config.toml
num_hidden_layers = 12
hidden_size = 256
num_attention_heads = 12
num_key_value_heads = 12
head_dim = 32
intermediate_size = 1024
vocab_size = 8192
hidden_act = "gelu"
norm = "layernorm"
norm_place = "pre"
norm_eps = 1e-05
positions = "learned"
qk_norm = false
attn_scale = 0.177
bias = "none"
tie_word_embeddings = true
parallel_block = false
init = "normal"
init_std_qkv = 0.0243
init_std_o = 0.00496
init_std_up = 0.0243
init_std_down = 0.00496
optimizer = "muon_variant"
learning_rate = 0.00838
lr_mult_o = 2.0
beta1 = 0.95
lr_head = 0.00668
max_grad_norm = 0.5
warmup_steps = 200
schedule = "wsd"
decay_fraction = 0.306
decay_shape = "sqrt"
final_lr_fraction = 0.05
batch_tokens = 65536
max_seq_len = 256
doc_mask = true
train_tokens = 317400000
max_steps = 4844
dataset = "wikipedia_en"
Each number is 128 + 32 x the weight over its row's rms, rounded and kept within 0 to 255. Layers, rows and columns count from 0. The size above them is the row's rms in percent of the matrix's.

# layer 4 attention key, 384x256, rms 0.162, rows 236-256, columns 192-255
size [106 108 106 108 108 114 109 106 108 112 105 110 106 102 103 109 106 103 107 108 107]
[[168 109 110 110 165 119 154 141 142 150 124 182  74 137  98 166 131 191  85 130 171 103 187 174 105 113 121  98 108 165 164 100  74 105 138 175 105  91 139  87 111 106 211  46 185  81 106 152 120 143 137 127  88  83 159 138 107  81 100 129  68 156 150 151]
 [185 100 138 198 106  67 213 119 111 113 167 136  86 157 156 181 132 165 148 127 102 106 157 120 127 106 166 143  97  95  97 128  96 125 136 132 129 140 129 164 105  78 176 120  96 170 133 124 132  54 167  96 121 159 153  81 106 113 144  80 153 103 116 140]
 [207 155 109 151 113  82 156 125 151 141  96 151 129 109 142 129 127 148 135 146 109 131 141  54 154  77 103  84 125  77  99  81 197 134 112  98 118 140 141  95 127 164 184 171 128 100  62 104 181  57 124  88 139  81 109 119 167 194 133 152 118 105 142 143]
 [119 176 145 112 149 193 100 114 161 123 143 111 135 113 177 120 211 156 133 149 150  47 142 179  71  99 173 171 112 167 152 170  78  50  96 134  91 135 179 165 174 146 166  51 126 109 127 117  87 141 158  49 108  70 121 141  94 198 115 134 133 143 150 111]
 [ 99 140  94 163  89  95 127 181 132 126  95 155 123  70 174 133 156 137 115  76 182 110 159  66 112  98  76 138 124 155 113 155 172 160 117  97 146 122 134 104 129 149 102 158 111 138 130 148 135 102 200 129 135 140 110 157 109 128 131 139 152  85 101 127]
 [157 138 103 137  88 134 150 124 164 127 100 132 111  73 144  87 161 134 116 122  82 116  81 153  93 114 150  77  81  85 125 101 106 146 162  67 134 164 137 110  88 178 132 141  71 101  78 152 122  78 169 216 165 130 113 181 116 165 100 148  88 122 109 162]
 [123 125 135  86 117 170  68 102 110  45 141 192 129  56 153 115 130 147 110  55 161 146 183 117 133  85 150  56 130 160  71  95  70 147  98 135 138 134 156 155  73 141  71 122 176  97  98 197 140 140 122 226  82 150 125 140 119  97  76  91 137 158 153  79]
 [ 94  91 165 132  89 126 113 118  96 111 164 115  70 191 149 166 120  45 182 101 175 147 180 120  99  98  96 158 133 127 154 149 138 136 146 151 127 102 152 117 130  65 160 156 105 172 132 123  86 125  84 124 147  85 131 169 128 162 121 209 131 112 137 148]
 [164  99 136 187 108 117 169 158 163 165  75 176 201  91 113 160 124  53 160 134 107 110 132 153 122 152 154  85 139 109 112 129 128  89  86 141 104  87 108 118 131  90 121 145 156 158  59 128 114  88 102 137  84  86 107 149 128  89 139  43  69 134 132 126]
 [ 80 129  79 139 152 118 130  77 172  67  69 115 123 153 139 107 198 115 170  72  98 102 139  93  99 106 161 139 134  74 160 161 101  75 128 117 110 109 163 102 124 111 156 120  68 179 151 155 142 116 108 177 138 190 100 142 149 131 133 146 107 172 158  95]
 [173 107 176 159  79 127 101 124  68 124  98 133 124 118 172 143 122 130 109 168 156 119  63 126  69 157  88  88 140  83 141 113 154 134 117 166 166 132 168 157 141 191 122 147 175 105 153  88 153 131 110 172 118 157 146  80 130  67 162  99 156 119 135  77]
 [160 136 149 107 166 114 119  87 139 131  88 145 121 120 143  57 116 120 121 108 210  40 127 111 168 151 131 173 159 108 123 116 130 101 139 122 105 139 120 129 117 136 233 111 161 158 136 185 101 151 101 127 110 134 144 129 145 124 133 118  99 114  96 176]
 [100 107 176 167 151 143 163 155 116 106 121 186 117 153 135  97 124 139 188  98 150 131  41 126 155 138 100 100  62 136  81 193  75 139  76  97 102 132  99 101 141 132 137 129 137 106 130 154  81 131  99 126 138 103 118 177 140 184 104 111 112 118 159 137]
 [145 116 123 152 140 189 164 165  80 126 114  75  91 155 138 123 188  83 158 175 125 112 130 106 135 133 160 113  86 103  72 145 121 186 138  84 165 181  96 132 119 177  52 125 140 107 174 139 187 141 182 126 155 103 128  57 118  87  98 171 117 124 149  71]
 [186 125 111 152 166  96 160  90  84 129 130 169 120 100  90 173 116 150 104 110 166 112 117 129 120 119 147  67 136 115  83  74 128 117 243  77  73 138 118 194 122  77 121 104  67 155 134 128  89 112 147 110 139 120 138 116 124  87 111 126 108 201 169 158]
 [127 174 145 184  85 146 150 102 170 109 108 173 170 141 150 172  98 112 117 131 123 130 116 141 138 125 128 121 139 169 203 138 104 159  92  89  96 156 135 108 112 120 137  43 107 111 135  90  91 145 114 157 165 143 156 185 148  77 139 109 165 117  96 130]
 [143 134 115  97 112 102 102 108 176 198 138 154 142 147 153 116 176  93 102 120  81 136  92 114  82  78 106 100 127 104  93 187 117 139 103 112 190 131  75 149 167 110 100 160 102 114 147  87  54 181 175  67 122 158 138 121  75 137 134 145 114 107 126 136]
 [ 77 150 145 158 167 100  95 125 116 165  94 136 105  46 113  88 139  96 122 149 116  95 117 106 154 173 103 151  97  91 150 131  95 118 174 115 110 120 122 184  88 133 145  94 118 113 135 175  98 143  82 141 189 140 106 137 113 111 115 179 104 106 183  86]
 [149 112 106  97 149 145  80 166 136 174  87 205 166 199  57  76 117 159  97 132 139 120 127  88 143  91  83 104 123  96  96  82 151 132 189 175 126 144 124 113  99 163 107 121 165 114  85 133 153 111 153  66 131 142 136 186 122 126 145  91 127 133 130 151]
 [108 158 143 109 132  99  71 102 161 134 174 106 167 173 159 130 151  70 138 117 166 142 121  43  90 136 173 148 121  69 106 124 110 144 116 131 120  95 152 160 157  65 121 140 129 148 118 150 194 139  92 118 130 141 107  85 135 137 140 129 162 147 110 117]
 [137  90 178 118 118 202 108 115 132 106 136 133  70 164  94 189 147  96 139 147 164 186 107 104  99 131 120 145  99 158  88 129 179 164 144 104  95 111 128 110 150 135 130 151 122 148 132  68 173 149 103  77 100 160 136  97 116 133 154 173 167 181 144 124]]
# layer 4 attention query, 384x256, rms 0.171, rows 237-256, columns 192-255
size [107 114 110 107 112 109 104 108 105 107 114 106 106 104 110 105 105 103 107 107]
[[ 92 170 104 112 153  80 118 181 126 152 180 166 118 108 179 153 120 149 136  84 154  81 114 101 107 107 102 113  82 111 131 107 121 109 103 124 131 170 199 141 125  65 178 125  90 134 106 113 118 124 126  84 132 143 174 102 108 159 164  58 103 140  66 102]
 [136 157 194 161 152 112 149 121 143  74 159 122 108 116 116 107 166 195 149 115 178  84 127 115 150 131 138 161 145  86  96  57 133 132 128  97 111  81 169 101 160 124 148  87 121 200  86 182 135 175 153 145 134  94 108 140 159 108 107 154  54 105 184 144]
 [141 128 102 186  55 135 110 172 138 170 148 103  97  74 132 183 190 163 162 115 102 122 121 114 149 178 107  87 137 107 139  87 170 119 106 130 136 157 172  66 122 149 112 136 150 149 107 101 153  88 201 134 100  95 127 131 116 147 139 129  95  75  56 103]
 [ 77 140  88 110  60 132 156 113 147 108 148 196 111 103 139  68 145 191 144 127 120 106 125 136 181 140  80 145  73 165  68 103 118 115 143  94 140 147 158  84 129 126 107  63 108 142  96  63 147 127  79  67 126 145 114 152  76  93 145 180 165 133 174 130]
 [138 107 159 126  54 145  92 193 135  83 141 163  93 100 114 151 203 126 133 197 141 133 110 176 129 109 114 124  77  35 124 117 182 121 100 131 102 112 143 130 100 106 124 136 148 127 185  81 151 127  82 194 165 166 111 175 123 146 131 167 102  71 145 153]
 [149 161 151  99 111 106  25  96 148  87 154 116 130 150 159 169 151 148 194  91 152  70 148  94  82  91  90 118 160 100 133 117  88 156 111  88 100 129 109 110 136 138  85 147 112  69 187 145  95 148 115 176 163 135 131 128  99  49 119 114 123 152 137 159]
 [ 99  92 148 108 109 205 117 150 150 106 127 117  20 123  88 132  87 148 131 118 126 135 122 109 134 124  85  78 142 112  73 138 120 182 130 108 131 150 143 111 180  95 137 155 127 128  86 136  81 136 109  86  75 176  87 173 155 107 121 138 143 126 158 107]
 [ 95 151 177  94 112 125 208  72 121  69 149 167  81 137 103 147 195 127 146 140  84  81 133 155 153 126 132  96 171  98 157 173 123 106  70 158  81 137 135  82 195  81 124  96 146  83 161 120 112 116 126 127 154 130 109 145 158 110 133 144  62 115  53 142]
 [122 144 149  72 172 160 151 137 140 143 152 130 133 135 101  89 116 107  99 145 133 145 116 136  86 177 141 102 134 182 105 169 152 122 157 140 125 174 144  94 113 151 132  52 130 163 103 140  57 165 102 121 147 111 147 148 133 169 152 135 107 115 171 139]
 [114 153 126 138 135 118 183 128 101 153  76 105 134 117  85  94 104 147  80 135 123 131 121 110  93 138 110 164 138 152 155 146 112 110 147 139 162 119 179 173 195 156 137 149 108  28 172 149 107 104 139 124 159  95 108 123  98 122 154 150 177 201 123  69]
 [206 143 139 140 170  89  87 127  71 106 124 115 103 187 184  68 131 160  97 160 159 118  63  75 111 108 145 149 144 119 147 119 124 153 109 141 184 160 125 113 131 141 160 134 146 153  96 181 103 136  61 123 120 121 125 155 106 115 167 114  77 158 135 108]
 [130 136 175 187 129 138 120 133  98 125  93 155 132 148 123 138 144 154 126 126  90 113 144 119 174  99  66 136 171 173  55 153 118 131  87 153 147 144 169 114 132 139 134 197 135  92 162 103  67 129 157 163 181 129 108 130  87 167 150 112 163  90 163 126]
 [156 116 136  92 121 142 144 158  99 138 185  94 149 125 134 113 142 149  81 165 106 187  95 136 142 137 176 121  98 155 148 153 139 198 134 149 136 126 134 131  84 158 113  51 200 125 112 140 203 132 197 108 111 139 151 129 142 145 154 151  45 150 108  98]
 [144 148 114 140 122 139 152 113 129 144  81  55 119 174  93 139 171  63 126 169 180 112 164  99 122 185 120 165 112  82 130 133 139 120 118 162 133 169 130  82 125  80 170  81 116 124 119 102 153 164  90 163 146 156 132  86 139 122  84 133 130 190  92 142]
 [156 150 154 156 116 182 190 128 202 127 121 138 153 106 131 131 231 104 116 114 131  95 114 130 112 105 105 112 164 121 146 126 168 119 113 165  79 151  98  95 125  91 126 127  91 172 169  43 122 120 153 184  96 155 109 143 158 129 183 127  79 121 150 159]
 [146 138 122 148  73 118 145 111 116 155  97 123 121 183 114  98 109  86 140 188 155 184  62 145  98  90 115 132 113 152 149 127 151 103 106 109 123  88 130 112 124 146  23  86 111 148 119 106 128 177 116  46 150 131 136 150 107 196 139 140 178 164 148 117]
 [156 162  83 134 171 158  94 173 153 152 160 175 141 165 114 123 180 127 158 161 148 123 209  92 114 171 141 159 131  58 141 126 132 143 122 181 134 175 161 174 107 153 142 150  96  87 152  97 123 107 154 120 142  97 108  49 162 106 121 126  99 149 121 156]
 [ 94 106 139 159 138 121 110 138 110 100 103 153 140 193 134  79 103 189 114 121 211 180 125 108 115 128 174 113 105  92 102 137 184  99 179 108 165  65 148 115  40 135 122 112 135 121 122 160 185 122 113 123 164  94 109 172 154 101 145 173 150 105 120 109]
 [133 169 107  92 158 109 112  95 103 151 122 179 128 146 112 180 151  85  65  89 156 152 135 110 107  82 133 215 122 109 127 117  91 164 142 164  97 179  87 176 169 114 207 107 111 130 149 120 194  85 122  83 151 113  51  96 166 123 162 146 135 161 117  82]
 [101  90 130 191 140 133 131 157 104 135 128 141 151 163 154 152 116 154 121 117 106 185 129 121 156 105 116 200 116 147  96 150 153  99  86  99  77 144 112  98 179 117 156 161 108 172 149 111 172 147 146 128 150 116  97  76 126 209 146 128 112 150  80 146]]
# layer 4 attention value, 384x256, rms 0.145, rows 224-255, columns 192-255
size [108  99  97 102  97 105 101 105  99 103 101 105  97 107 107 101 104  98  96  92 102  98 105  99 100  99 104 101 103  92  95 101]
[[ 92 128 197 109 195  93 175 167 101 125 140 100 135 128 103 115 171 150 103 161 161  80 162  56 153 165 160 167  68 148  96 105 174  73 155 143 152  88 176 148 117 144 145 128 127 158 143 113 176 102 153 116 115 125 164 149 113 112 134 118 142 137 148 113]
 [ 85 142  90  63 110 105  79 146 138 128 161 127 109  84 115 141  57 102  81 151 145 141  97 178 141 157 107 109 111 145 170 116 156 147  89 169 112 124  65 133 115  93 100 115 152 123  97  94 197  95  97 102 180 163 119  68 106 145 150 144 213  97 191 131]
 [114  97 207 114 118  95 121  59  89 127  89 133  96 132 151 145 127 103 139 121  49  91 138 101 108  87 129 113 108 102 119  57 106 129 142 141  85 107 117 105 136 111 173 121 158  82 208 145 161 125 123 115 152 110 123 138 127 142 125 136 116 142 155 130]
 [ 88 187 127 143  70 139 147 114  86 160 133 121  89 186 149 132 211  90 134  76 145  93 216 108 110 153 183 191 125  89 182 184 163 109  93 137  98 122 123  85 131 132 157 134 153  96 116 127  95 128 127 146 157 157 121 101 119 150 111 106  85 128 152  97]
 [143 139 147 139 100 147 138  91 163 148 168 113 132 166 104 131 159 166 130  56  93 124  87 194 127 111 127 158 155 111 165  66 138  59 203 130 193 130  94 158 107 144 150  92 122  99 123 159 102 167 204 109 155 147 181 125 100  75 108 202 134 165 155 128]
 [177 147 129 180 105 102 118 130 141 101 121  98  85 142 141 146 129 132 136 123 143 122 127 118 109 100 173 157 167 140 131 111 117  98 142 142  98 188 105  99 175 130 179 167 129  81  81 108  93 168 123 138 105 130 144 143  79 124 124  92  99 127 141 154]
 [173 133 167 176  91 121 105 156 120  93 139 127 132 178  80 101 117  80 152 147 105  93 148  94  90 143 137 162 167 119 171 107 131 100 147  94 101 180 174  82 195 174 153  85 152  85 164  93  84 184 110 102  77 104 104 105  65  80 110  72 151 129 128 162]
 [114 191 148 179 128  61 152 105  99  77 126 120 160 123 148 122 125 165 153 163  44 166  94 123 129  94 113 156 104  98 120 149 141 118 142  72 105 152 161  98 140 152 150  63 173  96  92 122  61 119 107 101 134 148  52  91 103 129 136 152 138 163 153 103]
 [149 105 167 149  87 128 141  74 153  76 179 144 141  94 129 152  38  77 218 131 101 130 173  69  96 105  65 113 127 103 152 130 122 157 147 147  90 126 116 129 187 150 165 108 140 111 175  58 147 162  69 108 175 123 124 127 185 110 124 165 156 112 119 137]
 [133 152 135 127 156 134 134 164 161  95 172  79  76 123 119 138 204 127 118  60  87 136 167 136 171  87 152 150 189 111 109  99  84 110 141 130 113  90 151 165  82 113 110 177 111 159 184 161 114  89 145 148 186 131 130 126 124  90 143 160  38 145  74 131]
 [141 140 179 133 153 178 124 156  79 115  97 126 128 114 126 112 130 100 178 139 112 170 147 229  96 101  79  79 117 101 101 192 103 118 109 100  61 139 141 115 172 131 118 142 169 125 148 229 147 185 129 127 107 115 188  87  84 125 152 153 176 120 158  96]
 [135 116 147 154 108  94 186 207 121 110 163 190  99 201 167 139 168 178 137 147 167 102 135  87 101 101 172 102 111  76 166 158  99 166 135  89  87 161 144 148 120  93 126  75 121 148  61 108  61 113 122 140 102 151 132 121 139 157  51  69 141 132 118 114]
 [110  89 162 119 126 141 122 199 124 118  49 141  67  85 129  83 142  91 115  70  70 107 190 124 176 115 142 176 116 161  66 192 116 114 128 155  85  87 145 120 140 117  80 184 111 111 128 136 111 173  70 113  84 103 162 138 100 124 109 153 136 146 146 118]
 [ 63 114  66 103 117 117 118 110 180 149 132 178 105 156 133 112  86 177 147 120  94 118 104 142 150 102 137 149 104 187 168 175 163 103 119 145 161 198 111 154 154 162 101  99 155  98 160 137 142 137 183 171 153 105  76 137 108 119 130 159 110  82 201 174]
 [113  79 149 156 138 123 117  85 120 102 106 135 125 125 133 139 141 152 166 156  91 207 128 138 103 123 217 117 102 120 173 152 171 142 136 152  70 104 145  85 120 138  60 125 106 133 149 144  89 114 137 133 140 113 123 118 137 118 146  87 144 156  78 111]
 [154 129 170 118 117 124 152  80 115 135 120 130 107  78  87 144  77  79 155 111 148 117 108 168 193 177 136 143 144 170  88 106  95 138 119  96 132  98  90 130 101 148 135 122  66 113 123  94 131  95 133 150 138 147  91  96 102  99 178 112 211 136 123 129]
 [ 50 131 151  98 135 155 191 105 176  41 133  91 175 119 126 153 200 157 161 116 154 117  99 199 113 145 133 122 174  95 137 130 135 181 174  82 131 140 146  93 153 134 126  87 118 105 146  68 182 108 154  92  64 115 176 119 106 142 127 127 104 142 124 123]
 [128 112 147 123 119  99 146 177 208 151 162 117 148 107 127  72 100 105 157  97 123 117 108 156 149 151  72 183 209 131  73 122 163 163 130 101 140  94  44 161 112 173 139 163 100 173 148 139 150  70 116 118 129 113 100  92 104 147 130 120  51 138  84 130]
 [122  85 159 128 123 134 105  88 134  78 147 113 165  74  55 138 150 156  95 160 107 157 165  91 129 162 133 129 110 143 159 126 170 101 186 135  89 174 153 174 149  82 152 117 162 141  96 151  38 151 147 159 153 160 121 141 117 112 151 151 192 116  99  91]
 [136 146 131  84 163 121 119  49  79 129 123  66 185 147 134 143 108 133 118 171 120 150 161  82 117 127 111  98 148 142 154 147 119 105 153  78 112 117 173 130  95 113 107 243  84 132  86 152 155  69 100 117 130 157 108  81 100 123 136 143 110 139 132 123]
 [ 81 134 153 180 143 132 101 125 157 146 104  82 132 144 222 141 129 111 110 170 109 101 110 146 116 137 158 115 130  76 107 132 124 115 151 174 161 101 131 166  86 158 188 125 100 134 114 225  85 142 176 139 210 146  75 139  58 132 126 102 158 148 144 112]
 [101 135 134 113  97  86  92 127 135  79 135 110 101 120 160  69 129 182 116 149 112  91 136 120  94 149 145 127 131 169 181 124 106  83 148  66 168  90 115 114 150 162 124 139 175 137  96  83 150 120 123  97 144 130 119  98 154 179 185 142 109 128  88 150]
 [166 139 136  80  54 125 115  92 135 102 113  88  85 166  72  95 169 158  70 119 107 102 163 119 138 105 118  87 129 157 145 113 150 143 110 131 139 180 133 111  92 140 176  87 167  94 117 170 114 112 156 107 135 115  59  91 158  61  90 138 126 169 134 119]
 [164 155 159  74 108 124  46 155 158 140 143 200  88 131 123 138 147 127 109 134 118 100 139 146 109 139 134 135  73 194 108 153 132 112 128 128 155  71 160 129 102 158  49 124 145 114  95 104  99 136 181 132 155 143 124 114 112 123 108 115  98 147 120  91]
 [117  97 128  81 175 146 120 197 108 105 137 130 133 154 124 166  94 144 122 133 132 106  76 144 171 109 139 160  95 153 103 117 200 166 184 121 145 129 149  76 130  72 127 140 142  97 177  89 138 106 193 132 184 138 117 113 155 166 103 130 148 158  87  36]
 [144 149 151 138  86  71 129 137  76 131  88 166 127 120 121 172 160 122 101 133  96 109 150 143 140 156  85  76 102 145  98 104 139  97 125 108 142 120 152 110 160 129 132 161 118 147  98 136 133 108 128 184 160 167 125 147 110  93 116 196 164 127  71 159]
 [113 127 147 119 132 149 115 113 131 119 116 174 168 106 164 162 136 194 124 140  60 149 142 144 122 161 135  79 197 168  74 111 160 115 108 158 125 100 117 171 159 146 162  95  94  77 137 148 134 125 182 126 111 127 184  90 130 148 115 164 110  99 125 141]
 [123 110  48  93 146  92 149 136 113 166 156 141 113 157 123 126 134  41 116 165 116 118 100 136 156 145 142  94 160 151 130  84 132 148 152  91 118 154  95 141 111 129 120 146  99 153  69  48 103 158 109 145 117  62  92 104 162 157 110 133  94 149  96 134]
 [179  92  89 146 123  37 142 159 148  67 171  75 101  55 114 145 155 118 133 138 128 153 163 169  63 126 111 124 114  90 119  48 174 122  73  71 174  82 128 196 134 149 133  96 124 162 107 131 159 150 181 155  86 167  98 109 106 140 164 138 132  83 113  96]
 [ 68 181 112 127 116 116 120 135 145 178 206 140 119 147 213 134 190 138 119 118 157 101  61  57 161  90  98 123  85 153 151 117 162 146  83 138 176 115 113  94 106 146  96 148  75  86 119 131 125 143 128 135  82 133 141 123 167 103 137 142 180 170 119  99]
 [155 127 136 133 148 139  78 124  66 121 168 138 119 136 161 112  98 127  84 170 141 143 116 150 131 114 128 159 126 171 145 134 112 140 117 113 205  86 106 154 168 167  94 104 164 225 136 123 107 123 109 123 201  81 121 162 150  90 141 101 194 184  77 114]
 [121 148  86 124 135 154 170 107 138 145 147 127 165 114 116 125  92 130  40 115 126 157 107 130 189 138 185 132 101  83 171 101  99 118 159  76 175 118 109  33 157 104 145 140 117 172 124  84 154 130  85 153 110 179 103  76 146 149  85 123 116 126  94 123]]
# layer 4 attention output (transposed), 384x256, rms 0.245, rows 224-255, columns 192-255
size [108  98  99 101  99 103  98 105  94 103 102 102 101 108 108 104 100 100 100  93 102  95 102  94 107 106 104 102  99  98  95 101]
[[114 122 123 113  60 138  39  72 141 123 157 126 158 113 130 157 105 145 161  54 118 151 149 155 138 111 124 119 117 171 170 155  28 218  99 111 103 168 152 112 190  97 101 113  94 128 137 213 136 117 173 155 128 125 163 168 158 159 129 104  89 133 108 216]
 [128 165 154 136 170 161 177  97 141 107 136 149 174 166 108 142 148 142 115 144 106 119 131 121 164 131 137 122 115  99 113 188  83 121  90  44 128 143 152 158 145 170 123 116 142 142 202 130 118  96 101 173  87 114  86 126 145 118 117 147  67 189 132 115]
 [107 110 116 168 144 121 165 160 168 142 158 175 120 167 139 122 139 125 145  82 167 194 140 130 108 138 142 167 214  85 141 135 166 122 138  83 146  99 113 134 142 125 101 131 145 146  76 136 106 132 110 156 123 200 162 133 164 128 171 118 133  99 127 147]
 [159 114 143 118 171 123  99  57 198 127 150 120 159 109  51 103  94 122 153 132 130 151  91 112 188 113 131 151 145 123 113  95 112 160 157 150  94  93 123 180 123 133 136 124  95 180  90  98 129 181 144 110  86 130 112 154  86 108 159 114 181  87  70 196]
 [104  78 153 120 143 123 143 190 118  91  70 106 155  81 153  91 140 101 146 146 125 146 177  86 121 148 131 117 150 159 123 138 165 171  47 157 123 122 153 132 109 131 119 147  95 152 162 130 111 100  97 176 124 123 117 153 134 166  85  73 127 114  66 166]
 [ 54 174 119  92  88 162  99 108  86 154 143 104 144 101 159 121 132 137 120 128  85 114 141  98 127 155  97 105 118 108 123 135 146 192 126 103 147 123 179 165  80 103  43 168 110 164 141  85 169 114 172 106 163 150 131 112 185  94 176 139 133 111 102 119]
 [ 37 155 144 108 170 106 101 138 135 180  95 101  86  81 114 167 120 100 144 111 161 102 154 142 133  91 144 133  82 115 110 139 131 155 133 163 116  74  74 181  75 107  74 158 126 195  75 193 135 132 140 193 145 130 151 146 157 186 113 190 100 111 173 106]
 [ 80  75 102 111 117 145 168 160 160 191 112 113  86 185  99 191 138 107 128 131 110  79 107 159 133  78 128 119 138 195 133 107 120 134 131 118 134  86  40 156 136 149 134 196  91 123 160 138 155 157 124 132 110 103 207 168 132  75 192 112  88 133 126 124]
 [124 110 125 105 132 134 126 210  93 183 171 127 109 180 174 100 161 124  45  72 175 166 126 130 177 139 153 124 135 157  86 120 160  88  79 121 120 121 120 152  67  77 117 107 121 167 104 147 130 128 179 144 116 192 131 165  57 116 125 150 148 177  98 147]
 [137  98 140 117  96 132 124 117 105 193  69 142 212 132 154 125 137 151 174 163 154 119  77  64  86 117 123  94 104 134 188  92 151 117  78 119 102 144  86  56 134 185 120  86 148 138 127 128 159 130 111 130  18 105 156 123 166 211 130 155 200 109 155  99]
 [119  93  98 116  97 110  95 125 160 125 126 167  95 114 128 156 155 162 116 150 123  91 122 140 177 125 179 101 137 146 124  53 143 175 132 150 180 163 140 127 125 105 137 109  80 120  84  33  85  67 114 105 107 139  54 158 156 108 125 135 119 114  94 100]
 [140 149 150 125 139 176  57 130 127  98 157 128 156  71  97  45 123 113  97 116 102 147  56 133 108 149  88 176 133 176 122  71 176 126 170 151 135  87  95 104 103 144  61 176 134 104 152 151 163 169 135 172 109 113 128 110 124 130 202 122  77 136 167 146]
 [189 159 119 126 136 108 112 118 110 148 132 118 157 144 126 166 135 188 179 100 156 138  47  81  90 109  42 114 143 152 141  49 121  88 170 103 145 180 116 135 130 130 150 110 130 194  91 125 138 125 176 125 132 149 108 125 111  98 131 126 100  98 113 158]
 [149 128 191 138 187 154  76 147 110 110 140  96 123  82 113 120 147 118  80 134 133 127 126 155 136 109 126 105 124  64  69 113 120 183 155  85 105  41 137 135 114 108 150 174 122 139 120 138 111 120 152 138 130 152 155 124 177 138 138  69 161 125 162 103]
 [155 183 149 159 113 125 109 130 139 146 138 148  92 122 176 115 130 124  97 110 193 110  86  54 128  34 104 144 124 147 119 145 123 112 127 125 148 105 134 145 167  87 121 170 136 128 155 132 118 154 159 150  51 143  68 107 137 175  90 174 128 103 186 159]
 [ 92 142  65 130  78 180 164  70  94 133 143 103 131 131 179 158 173 199  79 145 140 129 131 104  90  71 130 103 106  98 160 133 182 136 112 156 134 178 134 128 103 138 161  95 164 135 141 177  97 147 111 120 105 178 153 189 155 151 104 167 123 122 106 143]
 [151 127  96 142 129 158  79 112  83 207 116 162 118 153 113 131 109 152 111  78 110 145 128  82  73 121 146 124  81  77 135 154 112 142 132 136 131 101  93 126 127 111 155 181 193 185  88 151 115  89 104 166 155 139 103 121 146 150 133 107 144  95 135 104]
 [118 159 105 131 150 187 112 106  76 103  92 145 127 105 146 191 151  99 119 179 139 153 132 141 123 131 181  37 102  94 104 143 113 100  83 171 178 164 147 155 163  96 117  96 143 101 101  79 106 166  78 136 146 117 128 166 139  90 159 164 195 121 143 123]
 [146 151  79 120 148 133  55 120  85 162  74 123 134 121 144 113 123  97 146 124 141  94  79 166 134 153 144 111 110 126 135 154 125  68  99  97 170 129 153  53 186 132  99 167  60 144 160 173 160 112 182 129 124 106 162 144 120 210  78  95  88 133 153 200]
 [121  86  58 124 120 155 163 141 176 108 118 163 106 161 153 164 161 147 127 101 176 104 113 139 186 161 132 176 126 136 146 129 102 157 119 149 178 111 104 128 181 135 202  47 144 132 120 146 105 134 122 108 114 106 211 141 127 165 156 149 140 113  95 107]
 [161 150 131  99  96 152 149 105 142  75 116 148 110 101  99 132 138 103 125 136  96 165  91 188 139 130  83 128 135 134 143 173 168 103 129  70 110 174 114 120 163 127  79 120 154 108 151  98 146 110 111 129 131 164 148 123 138 128 147 128  98 177 117 159]
 [166 107 149 126 180 133 147 158 160 125 150 124 161 170 127 106  99  66 108  84 115 119 119 109 151 131  67 129 142 123 152 170 141 135  80 132  48 156  93 127 140 109 163 152 132  91 161  38 120 154 129 159  84 154 156 156 149 101 117 131 163 118 165 103]
 [140 132 116 140 115 156 151 116 142  97 126 161 101  78 190 140 107 147 135 173  96 168 104 158 130 102 156 154  92 129  99  78 138 135 154 154 158  59 152 163 116 175 133 200  85 131 106 167 179 119 117 167 163  94 182 141 114 156 121  60 142 171  99 140]
 [ 42 125 132 107 139 158 167 120 125  74 129 110 110  64 119  88 135 122 131 146 146 158  77 145 132 112 120 106 185  83 116 114 109 208  77 134  87 166 105 134 159 156 156 141 126 159 153 217 170  94 112 110 154  90  92 137 138  69 119 208 166 107 120 185]
 [145 137 124 177  77 113 129  91 147 102 182 129 156  96 137 112 165  95 129 152  79 129 134 112 101 140 175 110 204 102 153 142 144 120 105 126 148 114 128 129  93 134 188  87  84 118  15 132 100 124  85 176  51 157 163 143 110  92 135 124  86  70 178 229]
 [145  99 164  97 126 150 126 131 168  34 141 138 127 168 160 129 113 110 163 129 120 164 128 118 105 103 167 154 131 114 133 151 100 172 105 142 112 190  88 105  75 136 137 135 130  86 132 146 117 165 103 145 122 124  92 166 140 120 166  67 100 122 183 121]
 [120 113 174 179 126 114 144 159  79  93 113 129 162 115 114  44 138  57 140 101 153 132  47 102 124 119  79 155 146 131 145 143 131 154 138  97 155 235 102 108 166 119 140 133 143 154 153 175  64 111  88  78 154 118 102 171 110 114 106  85 139 168 133 164]
 [138 127 186 125 115 123 107  98 166  93 166 136 145 111 140 151 105 129 193 141 130  94 223  99  64 146  72 127  82 132 152 171 104  98 118 156 115  91 132 105 131 133 142 139 168 104 211 177 215  60 103 126 152 154 158 183 143 101 159 127 138 144 124 174]
 [ 79 190 168 121 139 189 152 121 109 132  81 115 126 155 143 150 127 130  96 122 118 107 134 139 138 125 141 128  95 134 107 214 104  83 117 164  62 173 131  64 120 112 161 178 176 167 173 102  87 109 135 128 120 107 158 138 168 145 105 178 151 177  53 154]
 [137  98 103  96 117 130 124 101 102  91 162 123 148  99  26 107  74 126 113 180  77 104 175 130 125 174 135 140  87 105 102 178 102  73 218  81 136  91 125 162 119 140 127 116 158  90 113 160 118  81 132 124 158 133  95 139  71 189 132 156 104 103 181 140]
 [115 149 165 164 132 137 174 149 153 172 113 144 127 104 143 137 125 146 104  65 113 151 126 116  80 151 152 100 145 107 124 118  95 155 150  76  61 204 104  99  87  61 172 127  70 115 151 145 108 121 110 128  85 137 109 121 148 174 144 141  75  70 144 112]
 [127 145 178  87 164 114  71 139  89 101  99 147  68 160 134 160 173 125 122 143 132 110 162 140 100 190  45 115 147 153  91 141 141 138 107 134 119 140 138 152 125 179 114  75 112  94  96 190 145  91 191  92 153 104  92 166  95 114 130 155 145 167 131 108]]